Weights of a small transformer language model: untied embeddings.
Each number is 200 + 20 x the weight over its row's rms, rounded and kept within 0 to 999. Layers, rows and columns count from 0. The size before them is the row's rms in percent of the matrix's.

# q: layer 7 attention query, 128x128, rms 0.0609, rows 0-8,64-71, columns 0-127
# k: layer 7 attention key, 64x128, rms 0.0667, rows 0-7, columns 0-127
q0,103,139,195,204,234,224,249,217,207,182,227,171,231,154,184,221,224,171,192,222,197,199,214,192,210,206,197,216,184,230,227,176,204,229,196,213,185,208,144,207,196,236,209,218,202,207,173,216,208,217,223,199,193,206,162,221,208,190,201,174,201,186,220,203,200,160,206,204,210,162,183,200,191,191,182,216,200,194,193,204,193,228,196,221,219,174,165,189,193,201,224,174,188,211,194,203,174,197,173,170,207,200,167,187,193,219,204,194,195,169,196,183,183,201,198,213,169,182,192,198,163,194,212,211,197,220,174,191,233
q64,101,259,221,224,198,229,199,211,191,228,212,211,194,197,216,192,231,203,202,161,201,184,206,183,209,207,214,169,208,195,214,176,184,198,219,204,198,184,242,232,208,207,170,158,229,228,261,195,192,212,193,207,202,203,200,183,205,200,191,226,177,170,144,201,183,213,185,184,188,215,212,164,221,217,217,164,218,208,181,196,236,200,183,193,188,191,210,181,180,162,195,215,172,199,216,210,188,182,221,204,187,225,225,229,183,172,227,209,195,232,190,193,224,195,202,187,235,183,211,175,201,203,204,204,199,201,203,187,216
k0,090,231,180,219,195,204,187,210,221,203,170,177,189,178,224,202,181,177,180,213,217,173,206,221,190,214,194,185,232,202,213,215,171,178,163,207,247,213,211,165,196,183,225,174,183,180,197,202,219,197,214,202,192,184,221,213,210,226,190,199,192,191,171,238,186,201,208,189,218,174,218,219,173,211,162,202,203,198,191,201,196,220,214,197,195,211,222,212,190,189,220,193,170,216,179,174,176,215,222,239,200,194,177,175,217,170,186,160,184,176,162,215,183,202,186,205,231,218,213,226,215,183,194,145,189,193,209,201,252
q1,094,211,162,183,192,180,207,222,203,201,210,177,222,209,229,185,218,202,203,203,216,185,222,172,204,165,204,169,194,231,183,192,194,191,200,224,180,165,203,201,241,193,212,219,215,228,199,205,230,218,167,203,185,216,169,214,190,210,194,229,257,222,227,205,171,220,181,212,183,201,193,199,189,210,189,195,192,177,180,167,205,211,208,167,189,160,214,168,193,227,238,229,232,202,229,162,192,220,175,190,206,231,195,168,216,230,191,192,226,176,216,227,199,219,220,186,204,186,204,205,184,219,184,180,198,204,173,200,207
q65,112,182,203,179,189,202,225,221,181,185,208,205,180,193,206,237,211,194,223,199,181,182,225,226,193,178,190,182,189,192,233,197,178,149,237,180,177,200,160,218,188,202,207,212,210,209,159,194,205,211,251,199,207,214,219,168,196,233,196,217,184,168,177,186,204,216,210,200,211,205,213,178,212,201,210,212,180,184,214,150,208,180,199,199,240,224,204,195,223,204,184,188,217,188,243,184,160,198,222,210,194,183,193,194,213,210,202,195,186,175,184,155,189,175,192,179,199,218,234,238,228,199,206,231,197,200,184,215,170
k1,090,204,213,191,196,191,197,230,182,183,200,183,232,158,196,184,200,186,225,228,203,206,196,217,214,247,177,200,183,217,217,207,186,250,223,195,225,221,216,206,191,205,215,206,203,185,168,240,188,196,198,205,188,197,193,220,196,181,160,201,200,208,196,216,252,190,209,207,207,203,177,219,191,198,203,217,224,236,215,236,207,195,188,211,208,234,203,227,209,185,152,209,199,201,200,242,214,220,169,216,185,236,181,198,215,171,183,213,192,191,178,200,208,188,172,224,213,200,162,224,185,179,256,196,185,185,194,177,223
q2,102,210,186,219,245,248,188,217,207,174,192,177,210,216,200,223,192,231,170,197,186,203,230,209,212,212,242,198,195,190,200,194,215,184,195,201,204,204,203,194,156,223,204,201,220,204,194,187,197,187,195,238,176,213,181,203,223,198,162,213,196,195,216,243,188,188,202,208,222,193,208,193,186,181,177,201,202,216,194,203,239,176,215,195,195,222,181,188,219,184,159,225,183,198,252,200,192,188,236,189,245,187,223,170,205,219,208,190,228,195,193,209,191,204,234,236,176,187,215,176,238,220,188,208,178,208,190,199,152
q66,110,228,212,180,222,173,179,210,198,252,160,194,220,204,195,211,194,170,173,252,231,225,212,218,174,202,221,232,188,193,201,183,201,173,194,151,190,171,194,211,203,196,198,215,201,222,222,198,212,238,238,211,218,201,224,193,215,218,213,196,177,216,206,199,222,232,177,224,205,203,196,212,201,227,240,192,216,203,194,188,211,189,201,205,225,208,201,259,211,205,203,224,190,229,227,202,199,189,197,202,209,179,207,234,227,178,186,205,225,184,188,194,215,175,206,190,200,176,204,190,216,193,227,201,172,185,214,152,207
k2,077,214,189,208,160,193,212,195,193,165,198,195,204,181,187,194,150,187,172,181,196,221,161,189,226,211,221,187,181,232,202,197,185,225,197,183,220,219,207,201,232,193,215,180,210,183,184,205,177,181,204,189,173,193,209,253,206,226,211,225,220,226,244,204,212,193,209,217,156,198,169,196,210,176,198,200,172,210,199,189,205,169,216,214,201,206,242,226,195,223,199,165,194,218,174,207,199,212,170,235,154,193,163,186,223,183,190,167,223,199,207,210,177,206,199,197,214,190,199,204,209,205,190,212,234,169,196,220,179
q3,106,172,196,251,172,188,194,180,228,243,184,222,173,192,154,183,210,226,187,175,210,171,194,172,204,191,195,211,227,204,198,223,227,192,169,180,208,200,204,205,182,190,203,209,207,189,191,156,205,185,185,186,198,203,183,209,186,187,206,241,178,186,175,213,192,209,153,186,181,219,199,190,194,212,148,192,171,200,236,229,214,244,169,210,184,186,181,201,209,193,197,203,169,196,211,193,195,222,210,221,186,218,201,182,199,198,220,198,248,195,231,225,212,215,237,205,179,208,176,190,200,213,217,213,198,199,207,227,186
q67,102,220,224,208,197,206,184,178,249,222,200,246,174,248,208,208,201,199,204,187,217,206,187,213,224,215,193,186,230,227,244,224,200,222,185,168,194,205,166,228,221,176,212,193,191,218,187,227,168,182,215,198,225,210,203,241,184,178,225,216,179,203,185,220,219,178,236,184,182,204,168,182,235,203,207,225,203,198,198,180,190,203,190,220,189,211,191,222,222,214,211,194,207,160,197,212,211,183,225,209,219,183,181,216,175,178,214,168,186,222,222,178,194,190,213,199,241,205,195,192,181,189,160,214,194,187,187,185,225
k3,100,203,201,196,215,170,208,177,214,179,182,227,187,155,202,206,181,211,186,192,199,189,209,202,231,227,218,203,199,179,180,159,177,196,227,190,197,204,198,183,160,212,207,185,196,183,248,190,177,198,214,214,210,182,193,175,215,198,207,223,232,254,212,167,191,192,214,192,177,220,185,215,186,202,205,172,179,181,200,202,253,212,215,175,190,175,179,191,194,196,192,207,179,211,249,228,191,189,181,169,208,177,216,254,194,171,194,205,218,173,213,179,202,198,204,202,197,207,221,214,170,197,188,200,212,246,180,203,173
q4,095,189,221,203,222,202,174,203,215,212,188,140,215,179,191,202,185,162,215,221,207,189,169,179,186,237,174,222,203,217,205,170,205,167,201,197,204,243,174,206,189,236,228,216,211,185,204,225,202,200,204,174,186,178,220,159,204,216,215,180,157,201,171,188,241,221,183,241,207,199,190,228,182,200,195,209,205,211,190,216,231,211,196,246,195,200,210,199,212,153,194,188,190,187,186,190,185,231,230,211,225,215,197,170,235,219,196,205,171,197,191,200,178,200,221,216,197,201,200,211,172,232,187,197,205,203,215,198,206
q68,103,201,223,230,200,230,188,202,217,186,193,233,193,194,208,220,208,237,228,168,242,217,225,158,208,193,224,251,227,195,209,213,207,227,209,202,169,209,203,178,194,200,189,167,211,233,184,193,182,190,188,220,193,219,191,207,193,190,186,213,176,204,204,218,221,169,194,169,206,215,212,220,204,208,201,189,187,205,209,203,182,182,202,195,168,225,181,222,193,178,221,150,184,218,237,198,203,203,212,189,224,212,181,184,205,205,211,168,162,220,215,203,218,230,246,209,236,212,213,175,170,232,204,189,172,206,181,212,193
k4,085,226,243,210,200,217,198,221,201,192,217,230,189,195,211,186,204,187,187,227,211,228,197,214,215,187,237,206,195,224,241,176,242,215,213,197,201,233,199,231,167,172,205,185,191,217,206,187,219,182,218,169,207,229,187,236,227,163,184,240,199,240,178,202,198,223,198,227,175,223,213,162,223,202,208,204,205,168,166,182,203,221,184,190,213,212,188,215,196,206,219,206,204,187,181,198,200,228,212,238,194,197,189,203,190,215,177,182,199,216,190,213,190,197,223,166,186,200,177,199,194,165,160,178,210,209,202,182,157
q5,099,210,238,218,147,194,211,168,222,173,226,202,168,146,204,194,215,183,196,184,214,214,179,188,201,209,193,232,224,178,184,179,203,213,178,173,179,231,161,191,214,219,210,225,205,226,199,219,198,180,223,233,216,217,217,223,229,211,207,209,210,220,232,176,206,234,217,216,201,183,225,197,193,202,221,173,189,192,214,202,197,162,211,213,196,224,205,196,169,204,228,174,210,221,170,191,188,177,223,191,206,227,210,233,203,165,213,162,220,210,195,204,196,176,207,211,188,214,165,186,207,194,214,212,212,184,210,170,206
q69,103,170,188,216,165,228,198,183,214,216,205,195,170,204,195,178,199,202,205,150,176,193,188,210,195,204,195,215,206,200,178,198,194,170,191,217,190,207,218,193,222,201,194,201,170,177,226,199,226,192,226,210,188,232,195,201,198,223,184,198,162,213,183,174,190,170,220,213,168,236,195,191,196,186,183,186,180,172,195,189,205,223,240,218,194,191,232,210,227,182,186,171,179,208,214,207,197,214,205,216,163,219,202,237,152,182,213,185,186,196,201,171,223,220,227,178,221,229,217,174,167,206,197,214,149,181,164,225,195
k5,091,194,202,195,221,194,153,211,188,214,184,194,216,190,208,190,202,144,203,214,212,205,166,221,179,224,184,181,232,205,218,213,190,163,232,186,233,217,214,205,208,208,244,178,192,198,168,230,215,185,210,209,222,145,233,185,203,198,211,179,204,215,208,211,196,188,195,164,209,187,171,209,207,179,149,247,229,219,197,189,193,203,206,199,191,202,204,195,233,201,197,207,202,215,183,205,221,214,188,242,186,196,195,176,186,193,225,219,199,194,184,222,205,186,194,198,212,175,208,219,216,198,228,159,232,216,199,162,221
q6,103,169,161,165,219,203,215,203,175,223,244,228,201,208,239,192,226,184,188,149,189,223,220,198,213,203,212,170,216,215,189,203,224,190,217,233,232,199,202,184,205,225,209,175,204,191,205,195,218,194,214,190,203,198,194,185,189,216,234,216,254,209,198,178,193,199,200,216,222,187,210,170,181,188,223,219,221,219,187,170,170,220,184,229,196,178,216,204,195,196,204,213,219,161,168,218,246,186,170,204,175,209,214,185,153,189,223,195,200,224,200,190,222,211,217,183,190,199,227,201,196,185,195,195,200,191,177,192,232
q70,099,202,210,182,191,203,225,180,167,184,231,236,181,205,189,199,213,207,227,202,202,201,182,208,178,226,230,205,200,196,190,194,182,208,197,181,176,169,191,204,209,186,181,228,213,213,180,183,203,216,191,174,234,189,207,170,232,187,181,247,251,195,217,180,150,250,175,193,220,201,208,215,176,208,195,202,179,179,223,227,198,216,190,210,171,200,156,207,200,190,191,208,208,203,169,202,216,182,202,189,181,169,211,195,238,218,202,204,206,187,217,193,233,233,182,205,216,204,193,224,196,162,182,197,203,202,225,231,160
k6,104,188,176,190,214,217,239,215,192,196,206,186,246,210,186,178,203,212,189,222,176,200,222,194,201,172,201,183,193,236,192,234,189,207,214,224,226,181,200,213,198,200,199,163,181,203,190,217,185,216,190,172,195,204,233,227,192,247,213,181,219,177,216,223,222,143,228,195,176,202,236,186,178,192,207,172,230,213,202,209,191,222,241,183,215,180,216,220,202,216,175,206,205,193,209,198,206,205,163,180,231,202,194,162,218,214,179,217,184,183,199,173,188,199,185,201,205,169,159,202,221,226,207,198,220,183,212,175,234
q7,088,166,203,207,200,205,200,225,185,196,196,190,213,187,205,229,199,172,224,223,204,177,221,172,177,213,189,214,176,210,192,194,205,175,187,197,220,174,193,204,197,220,194,221,186,220,197,199,206,218,201,233,192,200,176,174,236,211,194,204,225,214,221,168,200,220,141,190,248,175,193,197,197,203,211,182,237,222,136,183,199,172,198,199,201,203,211,171,188,189,197,251,219,210,219,236,208,214,221,220,214,207,197,203,243,216,206,238,166,184,187,210,196,204,197,216,176,167,190,237,208,232,194,200,182,202,183,189,198
q71,089,214,194,178,201,205,181,217,149,191,192,190,195,243,226,197,211,209,215,193,203,162,229,213,167,216,171,176,179,211,227,171,189,155,226,204,213,197,178,195,207,189,189,215,250,189,202,203,196,203,198,203,209,218,186,144,214,226,214,206,183,169,189,184,182,178,202,204,199,177,185,204,196,170,200,207,215,192,165,203,186,196,183,180,211,210,201,192,198,221,203,180,229,193,202,211,206,164,228,170,237,190,173,209,198,205,204,208,185,164,171,210,191,201,166,197,243,166,219,222,200,201,184,164,186,226,215,224,211
k7,089,218,182,195,200,197,206,188,228,201,181,224,172,216,204,174,187,187,192,207,190,255,181,207,233,199,188,160,194,214,216,190,230,220,205,191,222,170,215,199,209,215,200,185,222,216,184,225,212,212,204,216,211,196,164,216,180,183,184,199,211,192,182,235,189,183,222,194,206,172,229,172,170,202,201,243,168,174,218,215,234,187,199,203,159,200,151,221,213,205,200,207,227,230,204,192,221,152,196,239,215,185,203,201,192,220,214,221,179,164,210,160,197,193,189,183,174,201,163,170,206,209,217,207,210,213,198,207,202
q8,092,183,190,203,190,222,169,178,199,189,226,209,196,157,207,215,189,189,161,203,216,171,210,164,198,217,206,211,252,129,205,185,197,179,202,196,191,237,197,179,222,198,160,210,223,183,187,206,221,209,207,222,231,195,218,195,193,239,190,194,180,185,215,178,219,217,212,233,202,205,208,150,206,199,216,177,185,227,205,187,199,199,202,192,215,203,234,205,187,179,208,210,204,199,163,205,178,207,221,190,212,206,194,206,167,149,208,205,215,215,200,208,226,171,186,230,187,183,213,185,208,187,164,214,218,179,215,200,193